{
  "head_dim": 64,
  "d_mlp": 384,
  "activation": "swiglu",
  "bias": "all",
  "tie_embeddings": "early",
  "parallel_block": false,
  "init_std_qkv": 0.055,
  "optimizer": "laprop",
  "grad_clip": 2.0,
  "decay_fraction": 0.685,
  "decay_shape": "linear"
}
Each number is 500 + 40 x the weight over its row's rms, rounded and kept within 0 to 999. Layers, rows and columns count from 0. Numbers have three digits each. The size before them is the row's rms in percent of the matrix's.

# layer 12 MLP down (transposed), 384x192, rms 0.122, rows 107-155, columns 0-95
119:514493492516476491507498504493509498489512482480493507496481500505490472506487503507486494476490515503495510505507514473523504508523464519512497497496500504510520502498515496497505490510495493508506495528506514501470485488499492501490497510500512495509494498495517463498508497496519522494
098:563541514494498479497517527522512522494496504416524522504488486462467471498483429483474469498500449483514513518605513502548510498499430446491478471502542516435539497461459457541533530514503525518500555559529588558550539500490519510492490466515538484488519478493450509488490487428437487495
100:493492555484465574469483536513507498501497415526536459461538425500543471525558515537574510429513483508527527529524528495508458440467491508551527469414531516499486550469580548466488487464503526478431467481568477489493445461473473542521530485441467488555482497469430463492524598464470493534
101:551477565504460508468508489558447533525420543523477591541489516556530463444510466471459511450519516486544494461559541535525458545511497503454568548410544565469551588481560468482549492522460462520555449481470500396486528528453516478451497470505472487468507536469512446502525507499542513455
099:504495560543519620507466495538527497471510515498529515502524548477549530463553478547526471498474561509498511444435536523499445558451564531441488567516472508493452561505539539483420511423551548562530485528499534500461424547486501443448506553521508518473558550520428512469543540547479485592
093:494472544501518575526528463492521483520481522515510450418521469498550495495457543518545554490537473547578467577502474412526492412462501452404526531530466473447448508459473506438501480464559469508488500454549565474520422479585534515484485534512545508504520447462477518532445542502509449502
097:595439515506507500456474532484565513493508435478522523504509528466558529449497470530480505540416460516513467473444451506480535471495450456489564440468488469547425540481519587461579527537510500522476571486437515498476544456540489549504504498510485507581488566509502514534454542496531399542
100:558460512532508550544452471495525525509457489532544548499514564443465538546538529520504492453496541516454492489537508528528459510532549462450444471571499476478529498497462547546464486465459435505543463474459484551480511507517495483503517485477496515461517506508460476521566475511532533482
094:502498577499471513489547480533457479544597457502445548435492522510503540482459513507527512487491472518464525524498554546478538523507542530511493452515515459479555519472455621457566439538472559524593492519473532519483529445473539472476556517511528555438498473517468454499544489491479483547
097:532421511516528457584533515465487508504497472552549468511453568500488551462523494498424565510481487510430538475576451466395482525457490540500419525499541492494501546451587543516510495540498469439572540459476455466460549536508479482505483483481504531489477530555514490523515577519529468525
099:569489445528440429516470534495510473500533530496480485455523520501487489538516497430470477505469496498448475474475494503464518525553472547545539555464488504498465469511515529443496514583476536475558518440500532438480482524496494577572450434449542512561542467536548504482516444500467453492
100:530531586487464517501530528459510473543457530515497523505575539495475544447509479479437550513476511477471534480510507514497449483461548434524486489529549484545547463517498500505502490395423529436479475478510527544512445539498534483496562500499470520503498562498503531452465426452500548475
108:507545513501550502480535501497464558482492554519539517452498448556472508525498460478461516498509519437435525477435517495544549530523479498512511469564530550483515519483508467455473489527451508504449530539440519503457531475508533537486548521496465519493495466478509518474525489555518511482
102:494524561502519502444466485551510500510562481462473522437442537525480500454498573482514531609494475434498493503437521474483507498505482483539456453506492549484488529524508453512536565490555543466486484520509507491499480437480534440475506520512436483481488496508492520493473541506479503500
102:498505502517553514537527481522490476506496466459488471492553481423485510487505478466493490497545495502513504434503545491470491439559471476481474530573502513471480489469480482563572533458506498514481552568518514522493509493481489524477522537490431479484507509557433523523489546543455519485
098:512463565465512537521485515528506501525500604503507445488543497494549520549534501522604571462505506536531437489434596488499532540515502476469520480495505498511501467485526474485421493573506454482496461542448587577505474529438513484504598551472484488478473471490482460408507582503514488490
099:526547510483449508579519556488503503618486536523488470510540512485446493479546433520501494495491511569490533535593509441442543520514565524513518560488476512432531434517554463458457530466483468522444552511550521530553477532477505432523453507430486522502527522517510556507481550474478491512
105:435476549491508486458500429520534467464515548422549529488472551518485529585424489531473471470536500499522494458480517520500581503493536428507519405503519491495522490489478525515513492491434516511438460528479456509590478556528566515546448441497446409534466502481525512505490477503501509403
107:520500456553465518522548548550507498494474504476472435491496587546474484510476523426469457540490499478449533510464472493498526472484436543491458437459553555494478537597508458519490467484432580417543441547443547466458476482528502478560450470507494541521535510488472539532503483446491570532
099:477480405569589469568459502433440476476536494500485513462439495500489542511452507445495384486476563508443532468501502482578536530473551484516486467513485505461511526463471524488489480474546553506439504491423474458483461446493574498461522484556581359430478463537498532534496484512518509456
106:508460473505483515428552467449478492535500477558504512481502482517500518533489498474475541521554465512517548495535384554508524478483475522478449449517538476487478450424531536485519452504555478537490507509500485429538517517494468534524425458536432492522540502499422521473523454478490508547
108:511446492510564470493513538476526490444523484448509542514468468497475524440529510459500578542474487509498504543528517501473531509509467520472476482481484538498497502531498515514508537579491467552535530400502514489508497528517537480494526466478549514560496494505483489473478470518474479449
101:452558516488528508501496495511472569440538471446536498482460482514566484500525423503508534489512493486454576496496453497494496543530496507518584550437504488476520437502477584479519490477465589521532506507553466477511516517523535477505493508490513497507515480529554478491508550536489536520
105:522500519492489510515523487507505487475512494498485495486497491490536489473519473527492479460473505497494532512495496491517489488495519521489508482487487486526503500503462500522483476485500486516495467526482483526478515495494478500487504510492487528507490484504498479503478494495513511485
103:485478537534483498464474450499467501436529493499611492432510495557490578499486558489466455494523457486508486461520509443528539507485535454536554495538488486536486553482517581534534514490535539536512462503499512518507491521504420542497487493543430495482537530498538436518536568464456467508
093:471496534578517474493443533505469457498494438493451484493568483441515487577480525431435497427488500588497491393527445494485425514474446511466529548524518498569494570477529489501481518477512449519485566470507508498470589553461493589485440481541516461536490494545523443486504463460507515479
102:564516553484488490520507524467475467515541502506536442527501512464429553510448529480483517433554467524460434440526507577485490384561465465520589483458487421548473466484591500458492488445499529482499528512436426461539532517487381530499520545485468502464540493470432515506447448469556484495
099:491482539507539539535437451499434505552479494514585523510509454484495491511537508502518513501523518520497514545492489465552493512497535469481539529532546529523497488493507498494414448480461539521461477514505487486422535543480496447538477533473491523459529517520430538531573549480484488522
100:535552600500515542536475555465511498491532552453530441556512487498514505494526523468549485420496552480511492520454486509522450431548587496460507540452448474438481494530456465498497535458566540484555461495487568523502511505452445435473531501489421519466540455489540559540427526539489518547
096:502576534505475507497509509475489504513532515446536419517487492466500495555517444457493520454581472487478552447541476562464489482483466496498448501516482539433501504493430463510553472463499470523549489517437535502485509478513498475465487516500543516517530470460517527522490413482544462460
102:477511517548536481525476519557515453520458466467486495514473531521503567544480419528510514537499489463573454538543511472469542572476564518458508517632461506487495555518475565495500479444527505474459572516556459468435540458551479482441506581388515451498453585442449534578543514528458484476
101:524533483514429436467513563602515492483524550477454467521487510485587504474521478538531457425538432495562573549513567482476457491512486510500499488513531452500560481463469449493512508559518489515553507498514492497487542512447534500488521537479442482563510482498403482473541439546595500543
100:479545517426474520505524510465553521516494538511501496540477474423515424502448469491490477501492491450452514496482494515522576480499466473566551473470436512571574496457468508513462496473469547504511497479470437515532482456505473482523494505476496463517509527490461527470466493514567481596
099:510484546575547506477516502542478522447440523531533488555490452541492489480462503492519536515542473509532526544557473489470525465484491503510521476495539489496520465510519523523470508497527510516554516541541486496492525534475482512538496468417499492498518495463485528469514511490503494461
103:472437460501611535503520534426489542476494532528493503598449432440555545448533478500490555452449517504465564474455478468520556572539531452468549497438473476514462467489456504460514565531520407532487512488459503487499497477480462471437494503490523515579558535581451520470552443487521453468
101:455475473547508518531494482589467461576544544545481445482525539533489479440434511498485529603460467457519526542528469513441468554504530511465472429486480532463471468608493409505495478490500519488436543472519508474436500476501561495551547489504482464516498503493514492462462534558483497487
098:476474493486555515548479489500479585528489519487497526520463521460470493458548394497462476516502498486487452527533564462512459440473551525487503467438616460450528498509483535488500473475424462467537474538591491509453526458458506518552541435473422544471509540479540526500498554440458558506
098:482480500442462507508491468582558477476532434472444514515515479449452525482538500509565467467436456489521508462501480518463485539503521522539491487554483476475580521476468503497484494435510470492573497438461440525491465466442511503469474492510481486535490541492498503561492511479485560525
097:527535520514509537501496485494570496564522508525525447492548472506453563507504505496491506557493497511464511502559510512474492456412520473460482526499512447484512477518481444489453526507532507545454493502506508516505502494478494513485502475435516523453509524505531485500423510499467474519
105:529500522505532481522500507519452445504472500529514558486473451474509532537477514536514491489494450500521494533468509522493560509540472484499482454501497505529477529494472565518508466504521472480532521525479534509507488535449479500512485468463451477501495498530486460494500471511548506496
111:562476469485527516480467500531555433542508521564417494509500600455477451491492560504449507547425503518431542468564516542519482511523499467495544463458469498563537503482546532417448448477463499490553542504491575504477432504474482533516411442511466556533477535519473493518515505483454523513
097:443408497468534468488503550536446505485559579485523502607530510460486518455526466441508527552461504558444482521411475559495518549555508510507511522478511533510452476515550550549505552495533461541570524527509428434527537556465507537495500454475471466451501446481481506510502576591477463490
104:494448509379425539458566507442564489495526484545513472499513558496531480465518551555563453515504450506482467529490518520474434566523550509424484456470539505489484524446504397509498442533465497416477507490455454555526463504437462484465445443453483533522535492523528446526505514548538501504
100:563579510527493553517548463489475576549550584495531485456505530527466449548534491488500518461576498486490538507534520470475517538510509489457531504515539489534522468427481502420486479500481439471465496581469622514482568468475478465507472486487457470533476469531542433450520517528573492493
099:449522504529477493586510487449513480483453494509482472485554548508520515442476536542484495491529489481479489550465532510473484571556508478472508530512500503473468516558502591519511476557466500508504532384461468498496517542529527524524456464514423529520555562531539518491538497552426486476
102:475569495435468553573476492514521459496560437519487467492528504492518497547533460468526509396504443501499525491567470522492502518517457521482486495596396446474509471382515531507487523501530574516471428545577479454579490500486470461498476525450565474461485491529423482505496533448488475494
093:513468495511537569458460550520517480467475513447504490528540497485499531447472508437499408444435446499578488536488565490470520515521515467468552477542395464488476541535487529553555500543536493491625468511450496479515495521514496500499541480516507437520460440492518476464501462496475508496
111:512499503519501515485470502542516483493486578521496496443501462535485490485532536547519498505498494549496510454485461491493548478510485511478528535522520503494491516533524495485504529508510450493500531489483483523498480514539498458526484523465490497469519508492513475503486498483477510514
106:504486520485458529513531496496514503523501482505490505488510499477459519525492502516495531481503515505483504495512504490517511504465488537515487499501509501520515482505491479477505449480503500474473486476498489512475525485487501506506501498486488489489489524480523494506483513488506501493
# layer 12 MLP gate, 384x192, rms 0.143, rows 108-155, columns 0-95
095:472467559472517524537511505492412495518496477542463465510510520473510546497487502539501524461483475473478441489493552544435574535491588513501489478524436431533504554459448583428499471524549456508526479520507531441551466470540491478529610499526437493447482530471509498574540484545473465487
100:498573513474465550431529485483468524468492461437450477560614518481513465518506528486562488486523506513497551535435477525478554494502552511542484505420493516520496523420564486467480562506588500495487493520479466507516496561544467504483574537462535568521503460500557538529494461417511494528
102:491453522520496552443567556492534448455483475503547446559497561571496459501567491513506454551456525562482557532497533533554549512528466455486499479553540567485495557539550528548556488542431549431541529451508568469541468483558440501488457511507502494543504550485500538518529543501489478478
102:445500552470474487461580545509579458438525433502506500517542512450495535582484532515497534467475464451540452451519541523513561487393400512522524421517512459467529526507503552532476439522483512507524558536522502494510524464503515546541567566408517460441480486454476472500415496541542543537
098:557496568511574502514466493467488531421468539466507506538558506475510521476492450571440497516444520590485552474473517532484560529566502531476444467480476501525486415514523485478539464457573544527492550451485504544484545470525474413447509583436475515549395466520524555558514468540464536513
096:421441479503521515577454567489448483505481509469536577491453524440513488453549490508527486553430488445479526477511497501509436460446449473542456492555507511577495473453485546496538502497496478503578509403516453497493536523467527462494564475546525516504518548489447467532513529492477508478
105:479459501577465485479532547520468520496545497463528444453557518539446479474482539409536503458486535435530531469490483429515534524511412505513501500434480482502532465456446520470521461519459504490439483561525541469489460428528475525467560552500567459571441444435523475459504497502523496477
095:516552498498542451539483426483492534512518509531511480496521436532428528444595576501432527483553479552456498532479436529422427473510539449538475488486497492508482533527529489462499464476506461493421557469409485522393506539411478527494508517516496426580484614462496528559514506496459471508
097:469523512491526497535496506508522488454499449485425560498538471494514521552467481484450527425458488510525492627525549582458431519505530521572509498505521453445560494546483468512440440487567475382504514486489559477436539501489472532567471506488523525498556453543554514445506496502550487511
096:538496559529436533475509570551468449540536484548515521424506412433567468492521543452496487534495474523479478493514558563518444469496557523464463540543498493510458472440485503467455424605547429508547514508564540469497515481531518574494470519492503492478554514543479516448474488517546457569
100:481496501474546493486413498555522446498524566477488482494574457468532477475525538472543564501511498467467406520430501526463467528498506470442531472431464522480484531512530552529479527435492507532434558515497486504562475543540494468539544522533428463495508549545521530523516474446571495433
101:463489498555551461517510494478544493548477538507550484486518487450535527450456502611455532479477511502466551476531501445518532533529455460423516504481547497468501463528445457466503492531536504504478457458479560455524389464494590458503513508484534536562484533517494514566484478509583528539
099:517485493481490521450501586512490454491574563450475553502490562527534505548513397527508435533477520521455542491472478545548551557451481510509446489512517532512466553500482500536490465498434608500522510513472536500482472503528521484464496509547490600480549518443556481496502528464491514505
101:543626484461461487535472518395525445556496460569455497441464552478493549515490601456500574434515441470497513509493503461526512335510512516441433539513433555447427503486526508560494458474530518500488427491479510504516527517512491545485504483548488469510506514500475485545497505537470518463
098:493476586457470516499471520519474470505546523481463470528497469537557559538455516571564562493526433443509465534527516553468545522498455443443549455460475470551479587621533501451505563511501447485478430516503542518522495531508522473592551483472469476502532497505514495474502462599433495558
097:560520448546434546421431471497463413472572510602522471477497486492519524461545490534588499568508500492505451545425494445452416469518494453460489572498508566518481525582539547492493475462487570524488473488444484513524548552483531493457535480530474545442522572621554529469493446531475532476
098:491482463507464448540493529541548575525484524501453476487538581483509431496475538475498485545563458530443530474527413484435497582526431531506498555544456497528537554430540468497565576535539575528504544495419533498477431478462434502499493487507529555479528543460546534525499483485547470535
115:534505482487444515487502523491461495470448539484474508515506542465412537529502506487446451482522518482491455505433473434543460405485516527516495524555515552484533510475562542481492484533429514460471494458519487447517498510591521495500515386548488548498599469512460482530513539504454487518
100:503488523510478499471512476470550526531526506545536550531471494493428493575485436456508454502563553522511525507473572518444448483431461528426454455522490518361494466520573524513520487548534514500518483514470540557560502541542562470526434548535494531402516541509425468556531524532476440508
104:427505433509503539510512571519474476526515593515540394426453563455483458501583527543483544509547488501454542525504483539524478531457498483598508519494478467521513510502447539504542514445473558467442548458510556475494563522536491505527471496520507490466482522446486419516461516565506536484
095:476460557429505500567536436411565524526539480523580472440525490448508504504479512545553540513488503518503547482532553478448495561457458503564450516469430492532456555395434537535520487500481549524539464459472418517551565548436467488541522514477524557462443535563478443575500437511546503547
094:443528522514467506499543448463522543480484535449505479506494544482521474544489501503505473533493531479507523564477510450455447497408611501509500507485425494531512519539431494501499487396524519488478519561424563471491570514505502393473470468498499500484605502484526548444538477525490518507
093:484515546470474461514506481507567559509541487557534458466450562535508508490461428540534507487478494464561531455486532501439517488521537507562559490508464512500488493487424450477484494447466533480506462549413469507530499500473507512559548573506484529544432566462475458527523519413472569456
107:526493487569427508510469477559456517512533516439520499476563460492462477534577524522524541468495533511497387492429492502523499520522480579465489552484584597528415488527559556523549451471425514461459495505539557443450481480561593464526508433484472419521487543511512505454529585501580521540
104:573552573475545550547502493428476517459476440470467521493498522478571511522535511536485404518468484543479489496502495508496465459501521524510549480469495550571547496442513499495530478393537472477454500482507562457473611473494533482445517500542387510481515539600516506488486457515509468459
101:584503549493539459484502527459511425530518524483501538528536522470531465486528506493501502537515530501568519441420479516496543474541489532497478508552534528510459428488549498495537505455387477559465535514518502462520485533507548484451573457463500473528557506464478541448547455530455574468
099:527512610506506509513450496480518544511528462515448472410536561508532451490528574461528526492460538545448474571466529543464533414494566557456487531557501502479539516448520558497444437507526461515448558479506541523466594508582480477501474521480431512521509419451444519540510494472572548519
099:472508547505507472484495492475487545453487510511465499466440510418470505466547526518496485513517508573560462472450492470472491413492489513511490550535492513442476526460618549441567482493442525502432531535565502477549506537589489529493609472470523487527607496471452570486517489477519452496
091:424489473466520509590512513544485497511446468510503500462465499589493491446489586525531523460476521495469534517546501490434530530489515537536521506500563471634476456522538528545583513519500490494556544460537495545570462469489521554524493479468528486508501510457443463524490512472436482529
099:586464559445512536531498550490445502517455592514507518471474446494497487487463465537489512462515486535436499486492526450508417496486468504549431474503516469439452417531542537521457467539487466500535426471513453501582518418512458498431491565556446471554507515538544554435529535483578504444
098:480488435453455532473503544488576601503534492503508535493406501541512528532529462574451466567532506541489497578576471482482535498554407483523489562504445530478497503588487548500473462464473471436430439517439489537483482535441377476513432533502470474517482531495512479550578522493466514540
095:505501491510503435504539455474522436492526568497585478482414561563539492487476529487440502431481509567573479542459448449488515548499470442475450435542466498452540455578571485424528490452519590505546554472484492555497484557567494490473512485528501513546466451492520515597501518467572492467
092:470388558444533490515482507482441482492576515495523458472482508469479484506461455557515546452507487492509499485494541443523434529573472583545494546457503480438538512505459536502556527413491544399537509564477417534454487553481547492507531422430451520508416536503466466548482511493565550461
106:485481416580554441524485586560500489499506565433518507447522526511516426509570464490494411493488507536464478510459510523577459490483542505497509555515497556501505571527534513507502432416508455417485513503459503477470431477613502469480541463510525506479531474510577511455513473447565501528
111:497537513443448541490484526502498527444499519455509542580524508430509508534528571487517417452515570557465508483475547406519519516498485501472585504478545546497508494506489495473471451528536531424521448515490520472569437503541536567475481427506482489498602530499467498509518515473502502481
099:516481528512476460494508470452550581539472475512498494547533427551475547461504473465506497533542474470526550532519522524456505551505493469483542524494426520471473563504605535508435508439566442535482502457446416491490533535543484446479514491493469551496447480403525472535522513592526480489
096:508453515519493469448493439499562544524525560559420480457532523549503470451545518494537562496467461533482512521477510481478494444501485434500524569460482480515430532500512512431548486445517535532470494519481481506478507458544512499553550515531502424533471481474560526481527531506518549414
091:528445469513453451502457566461481527485535509441495490518563461520459440531458509514471504520447575521376490536542512490435471500489428596481483566494515489488458519480445505417531554474492463547505458523442517528501507537464499498455491534435550508507488551415506505455492580424606500520
090:499478567456475466517522573528474467518508508482533473433474582509464459570493551547480542445444495492475444545518443540492537580513473486424516481482464477491511511443520514462518487532469493445429544524494527485549535508502497551568528429429500492402522498457464479495436455483576455498
121:425530502515536451512469534451472504477558521433521477443524523486491468473440455533511541466486519478526489497445508443447519462465474536453529537482479499564423557496548543525512551416532510515409504471544470453466524470517525524486548495526517451460473555497608512573529519494580545449
095:533518527493512480520463454501438459522439471529509500502461450576552492478529542495509518434444434543448485545499465479556512454449493502444504485479498523512461567501501524527518517515508546529497473539489482515430481530499554462545567423557520499449474504442514493525548532546464555483
096:530440529470507539454573516458528502528498487544567457500508535504447478506537503462506508516489555604462508482529478514480527571543533535511476399494502491478502585471532530484583497459513526511554433490473541511500451473471452445503429507512442492516497563524497536452525538504463504572
103:504523506488481515569493477494477520515481599507470502530495484512431470516551522484438509455538468506498457471454525519496477512536473470544482559544451552530525599498530525461491466498469397534497485519524561587477551501526471560496525514512510546528567528490457551477553552530517445570
092:499512497478481479529462497448504490493476469538476458542517530525456496485498488543417518422494499581497509517445529441530496503591489451455516482527472477493430521480519465579515537549468483526505486418540433505491564515467397520414521416564447546487469532541507562482487515450528551506
100:433458510538485515467560536410441500522418550437495544466517508514484547499481473501453490479504483503469428482483486513510461505544485493435527453454465520529507483471456521535573469512472473459555522489454514527516497495493523519615421509517538541473516484508567490494521444472500524412
093:498440498536529478452520491501465437486489484500460506517551450531505500486490565446444413501536533498503446581524431562549477479513437512537463486481471530471482465475552547497461438550436399492516466470514486492484499528533531511550474580513453501458529510535553495553471539497460434522
115:522514498559509534526481460571501483454510556482486462482502499501476456536547542537517482471521499481544571508465497491521567522519481561457524522528495576452505462467504518480477506502550513542473470447478482422499445549558573487492533557454524479442541512446523478599550424534498439543
091:481479572459554449466549490458463474482587465531488466457516507446485497467491527504480508492486466480467531387476494460486431497522547582551472538444425441483516554505506558471562474413495555479519507516487498567469558544524421562502509497457507479523448502492543495436477479515601485500
# layer 12 MLP up, 384x192, rms 0.134, rows 108-155, columns 0-95
095:508472515495531516519459551526465496507484498573536543569520514463581533460515504439452497522501513419527512545555510523439558516424551463453513475521483427537456587516484471501493530485515505526543488491511525385567528437511472452534441552492463523458484409466490462471515524520423439525
099:507480543504508490480482479419444538494520513515503452485496458514557450496597469383525463498495541484482472469431557556433539515502497504464493503518538498537521458556464497429525476505474492460501524504440542578479555491470570529521564516506506513516517469574514499558565536472541531564
102:546495492519535452490468477515510517487485447520477490484505556551474541449528416490474420526514502519550530497466486510536539492524450494458479489418486528530554448524436547480498542464499556487508555594439465500483595479472534530549427462560497439487498540494556519439525541516491464500
101:500523488548468420468584519524482513524423490442478581449461443478445425463475475477508517398434445547522513521534469475503435471554482543490499467534506561443567441516530472465534539540468461507523504511555522542534500411519507522555500440517500497579457485562501515504489558457476506447
098:482469427581444499503536489467444459537449404562504526442564525547531489491525583513464487544485501519500489513520510423497525462504497511525511434531519548521539473476485531501441532432511433420545551408502442490492495406441463573551541553542480475538524508463443535485528519523554477489
101:446503531545474482459528548544484509532537529482533488498556528475475487503517503505515527544471457518500461420470464464512488543558476587526539553501538494515547505425540508506492468545412557530446523523521525487506515534526515542440507485462499554514488486494453411454539507500467479441
100:491535463485482593513477496517566492568451469519476534474550573494486551527433560517473493509549478446460422485523495509498463537448511469539472482475568463530424469457577547585464545399490539443512519483448433508461481533520426506572393465485467530489491528485536525559537486496464430525
093:525453484530486507492571523537492456570503576482467477538444568557491420526545545499546415480502444510508446476487521513546584551463489500532485470555512474435545484443517559500528503558512570532554468529580470463536484428499567455512504550496475510481489390482521477507484541497566476532
096:459485516466583458508488476474527532477499450417503570520465449495568490466465498493497522494458468467503509488510437540487454554477510494500529519492481539485580528475439480527518543466549475537477467480535516494453644507488531500447451496504504430447546536611518504446523453483478550524
100:514522528524466522541501524484526476517563467533518446496463497461482526501526580493522505483498474511535514503474527549497438486494550460463458541518433529493503490456488511529502455514549439472492528482465540499512561478552482550537537466580557550504526577510463503490569536624525477529
098:523463543521522476496482440421500569520495553526556460445498532511423520502436462505498525474513514545547489549588506496523484501497568500567519511502488424519559521513546489487468467446463445492536514514516468554500462513472481458518518511536500510510417531484423481506519501508443510579
105:515546528496558475511457483479492522512484461545535534508500530577472459444509482421484501558528530565492464504491520516491456544493632485561469467542539499469470534445474481512494477446522542543486546571449480539480583524537494478517573470417545534481501479514519489406501474465458550521
101:478459478516471527455525534517450528459490545405448464493491510517484424567498498444512513510523470548435501574468517523557542551437539552502458512460503524483549529456537457464470482542508476517431558496479510540468498571547376506516525463491546542517558522478573567480494519401478502518
100:466495549519500407581499535556448472489514474458447499528494461436505572422470451527524513517482563433462495463494508493488437527557502490423540523454494456538527497510486491484585508447471487558464550517487530471475485477516518427491517494492444469545464473492474478601485445458499513489
102:525530525529441495446404540450479528527520520461537480483501440436529495546551485421486561500543423523493482486430508441452511510535520531503445509526428520530508537535456479424458526473501503501496456533514531540570526570486526575470530467547570485500511525553508549422496495570528493494
096:480455473465514412489537503500468544478487495521509496458514541518472523453543555490492484556538481534497520500525426477469555548451576515567495511531462481493506527467547561434528505470459508497577557530615450469547408419526483547501516500529517518459467469512464494485497505542504477556
106:385447578472514521484513436488514429533534449413467510528563527495439434542513484471579451482483523535508531505447493508549508500468494489455471510474502536448516508447567479521533531526555530460496479538556497405554505558530558516558567477469565486576437464560540532473433441571535515480
110:536522480483501537482562489495506463492532485507458444475498523520504466503492490509444471539477521555440471412499541475489495520526501507522428458459521486512542477543518536486495428441548532409624488478429513521594403565477496513485450438500490505557502538554583468484512522482524529596
100:455564512461525502476503543482476468460484463434474502489624427498500528453567480479499506509515567534472532559485522537446550490512556482543471455487542473470485498553469493494493605468540496535571484481414463540510507506429452391505556528502507526479504476538527497456406511523552561486
104:450504471516503529500557522515536494474537483517612481489515488564516428516487488475471490513519570527526464506522441537524536541478497516526481552480541515491480510441478543543473515541505557429526487464502441473528498555550524457547487525458532460531552490591464447517457450484467422610
089:496558467429570430520512465413548561535565474544491501409555471462541515511454446516546490506493494498513519490474571517473504509473436517493483464470431491545434564423511497514494517472447464464490502509474438464512533519489564509542498566554496514508480521521500408485518521490479531497
098:500515425445444513440467518505486496533447535512512528455489464537503540475558516526527442543455466569474573557495501513489430483450479491580543548556562517494429558486570563490492518481452490582502453435513520496556511553480435527457510446549463478461486510570391472500513520566466494541
083:525469545491500523463468518452446473526440527468483518551563524477489553555553604504515534514458505487487459520467511495494449462493502554477476538546470508573445498479469581520572542492528527450519522426562528533535512496523458463481451459434511408435523517547450557476395509520529469551
104:469524460580469516550449519509514536485460483473478537420594507500465500512552461513487451516540481502475470483467460491544497438481519513544537485495522547513476543504518514589581522499485504505464488531535450445547501527509474519476519467514513442556567543474528512419484509492461425467
096:464497453464518542545540529619473517479546437529478476519451466458513534501542509577426509470507513412505555524428514560510517539507500540487516463503494455456424497578552492488545546490496577459488448576528553397521537485509522509475436453453474533454587459443507508517493478544500559513
104:513525469483488550607418493505527424558521429486462496485517570570424473486532457426580511476471465521494522442494446492465554504488562539486507510425441500509497486434510468552510491407502553468551498531471482511478492486550598450510593549457526486493479523487486509525455504554533498494
097:492554553488510480568516537508419449553451501521475535479489582425555510570486486514517467461478429473495520511461516488511464492475491460555496493476502507596529450523444467503449519486600464494480541525545406525506531529472538474535487503429466508520526465486505501477534532480478486480
099:407480521566527517524477529536474480459568514394449465590513532444554461521494494471509480539538576455481466514506496498475464537542574532534549511510459462462549528500461476516460489517442563466470495437496492529449506428501495436462525625529429520517475498528525438494503493442484491580
095:477565531528479548491526498514528521477609503572510519552515416540504585537433448542599459580508429540527489536494534548521437493485539529506511491529461492518525496511554499445447517516573473559508496475519510461492513484513557537544454545501482512496499515506650523526492455469502530492
106:491488527477464458479553491526577497519530492478541491531566520599564529494503531568490550535543426512475482431479454444500589532497505477570547515527506456522497495547442556539465493396433550482493547503513423524421515454473558504545377524542457482524428532525537497491493470528509469534
100:536458514554529536485503490476415492610523445494546442450546468434555531541472495472496600443472535509554538519467501496488421485530514435547490440492491530511492474472458539488412532498484471476509524427461499586464539542537497514435453480535436445484521515521527487480535456509479538472
099:541509503524484565479449508456503518602570528509426551463498445457451457571480444476517448469537476448464478533491531496499450391468458453544490544482479400470427469459444511478524524572588403510518530523491517542484520456483507522550510506498462510473568523509544489418502502498510501546
089:498435492539554460495447504501469545531575487508530521489430395539537487435523409510557527497482520525532411563485548463539426582572430528464472582476474553454444488544501485495435498467517541469527490568550467500448522498538548494480452464465493549609502507471485454441509487473543470433
104:527481490500526461461548479507536486458439494469542550569522436488536457485488527485526514525483529458469570462514493506499504534538513534564514440530446460500515502479496537438528466531514481497521467462484617509454504503507536430413459522443436418467503474512463473465519505566563531511
107:522499536494491563506510529540483427481566557506509550513490469464482537534485546479467481493450516423516466446466439506479459581485491528528493433411514433537536532512501438464494548480517486540501479544544478427441427503583548425542582565498515579464481423465484510529477465525528523497
099:491470475462409460502504548459391497487531488546508470461479545484400471510454402524488489568548526399499542487493466502488477569513537507581468479503461466545564491414506516521538540573518518543537464508520533494531519466498427550536500554477565455449531569569495507484532540541469496497
095:494494506444495492465459454482425510485503512453526481539485529498484559539455584492539487499574472536460510456455543579523482558462530562573545461569485472569439481525467515501534486590548466430567514453502419529545512458457487480519491436407447537437507425487503452543509459520392464582
092:530496474549480512525478536491457545506531517519466489543570497482436476531478545514526585498529447495473524536532518509461515449527436519494490544550494515585428477507504482469477550490483550499460511458443579554477435534442465447492472494481563534543440524537613530500450506480555573482
092:451499518497513490483516572500493528513395540553577481451505602507495557562430514526479511544424522514554487481571470552540504514481505524527474539563518489540487511498457480547508551479492516489461499521475596472538609528470478605472560443467502556527486445450444462459470484467537515489
115:502576448452534509480503525523494502472538468552549477499434575525542479503542541471478471529512478424559525405479468483496461552525480475541481432571510586490542528497467512506515438447492492534511477551447504552473532524446478528497496524445471471488450439511480471479488511546499523496
100:470526553453440528446507503448551419509459493441549459513451459426544425501550524463563515537488504553499483426482528543549501562563520573496508494459469478484466439482500472541425477518528570490533443533617504522480467454491475527434530577546439551494517512550480512427527436529478553540
105:480464528494465517485487458504522493493483527475494533517566525541491529485449585504489488393446473445470450475458503553506516431503571505542534551530488442546416486496476558502528501487529543482490531453460431542555543489480496536526477515481488446503509479511487547610454561468452554480
102:470538477480489538485477516539419520507490455510474490469449503510481395537551502490526476473510495484476480483516560487522499487528525542408531513521479446413474504475487449538451555518567454466529439540512538521451450392439484479503502507501479511563479515479524563422542546536528550510
098:492542521449521475427514562542471497500497501550472496534508551515494513493646530428505523515481502486429455455546528437511478504509561538519493446479489518501507409529548531416442433469532557540469511514459488411545401578509534501464467511499464539446476455588417517498496522481513449547
106:529468552636511433525547479381523519562570489514524481517514528567492442514500507532523533493552479486515453509543469481441534480521551473485503495472475489497421535487503532542512505498581500562514537553476468487455498529479500460527515513474508503452494507535508458483494488463506601530
091:550447465498565472447484441560517457489410467540485515483534466604420509528443484520427507579515534485544516526547417501538431503547511482528461538492507505443414490536512529591472457445481513445517473503422477483509478475542468498486509487479565435439583556563495468540573481472472483515
109:535513517484467534473481500473467449551522534520477467511485519452516553507438433491510456504470512410482484481512471498463504490533549455387477559431475417549490541529558529482495511501429488549466488443528459527545462520525496494569537451570456546512488499595516544535461511473474538450
085:467472510535429596568469536525422535540441571502559466545474571501446553543479532492564539492559488462519522527442499476518512486446522485547533519562528497484503490486439517513507507505515422503464488456511513499532474511495481403513470497447437500433448463476488546569470500469445552514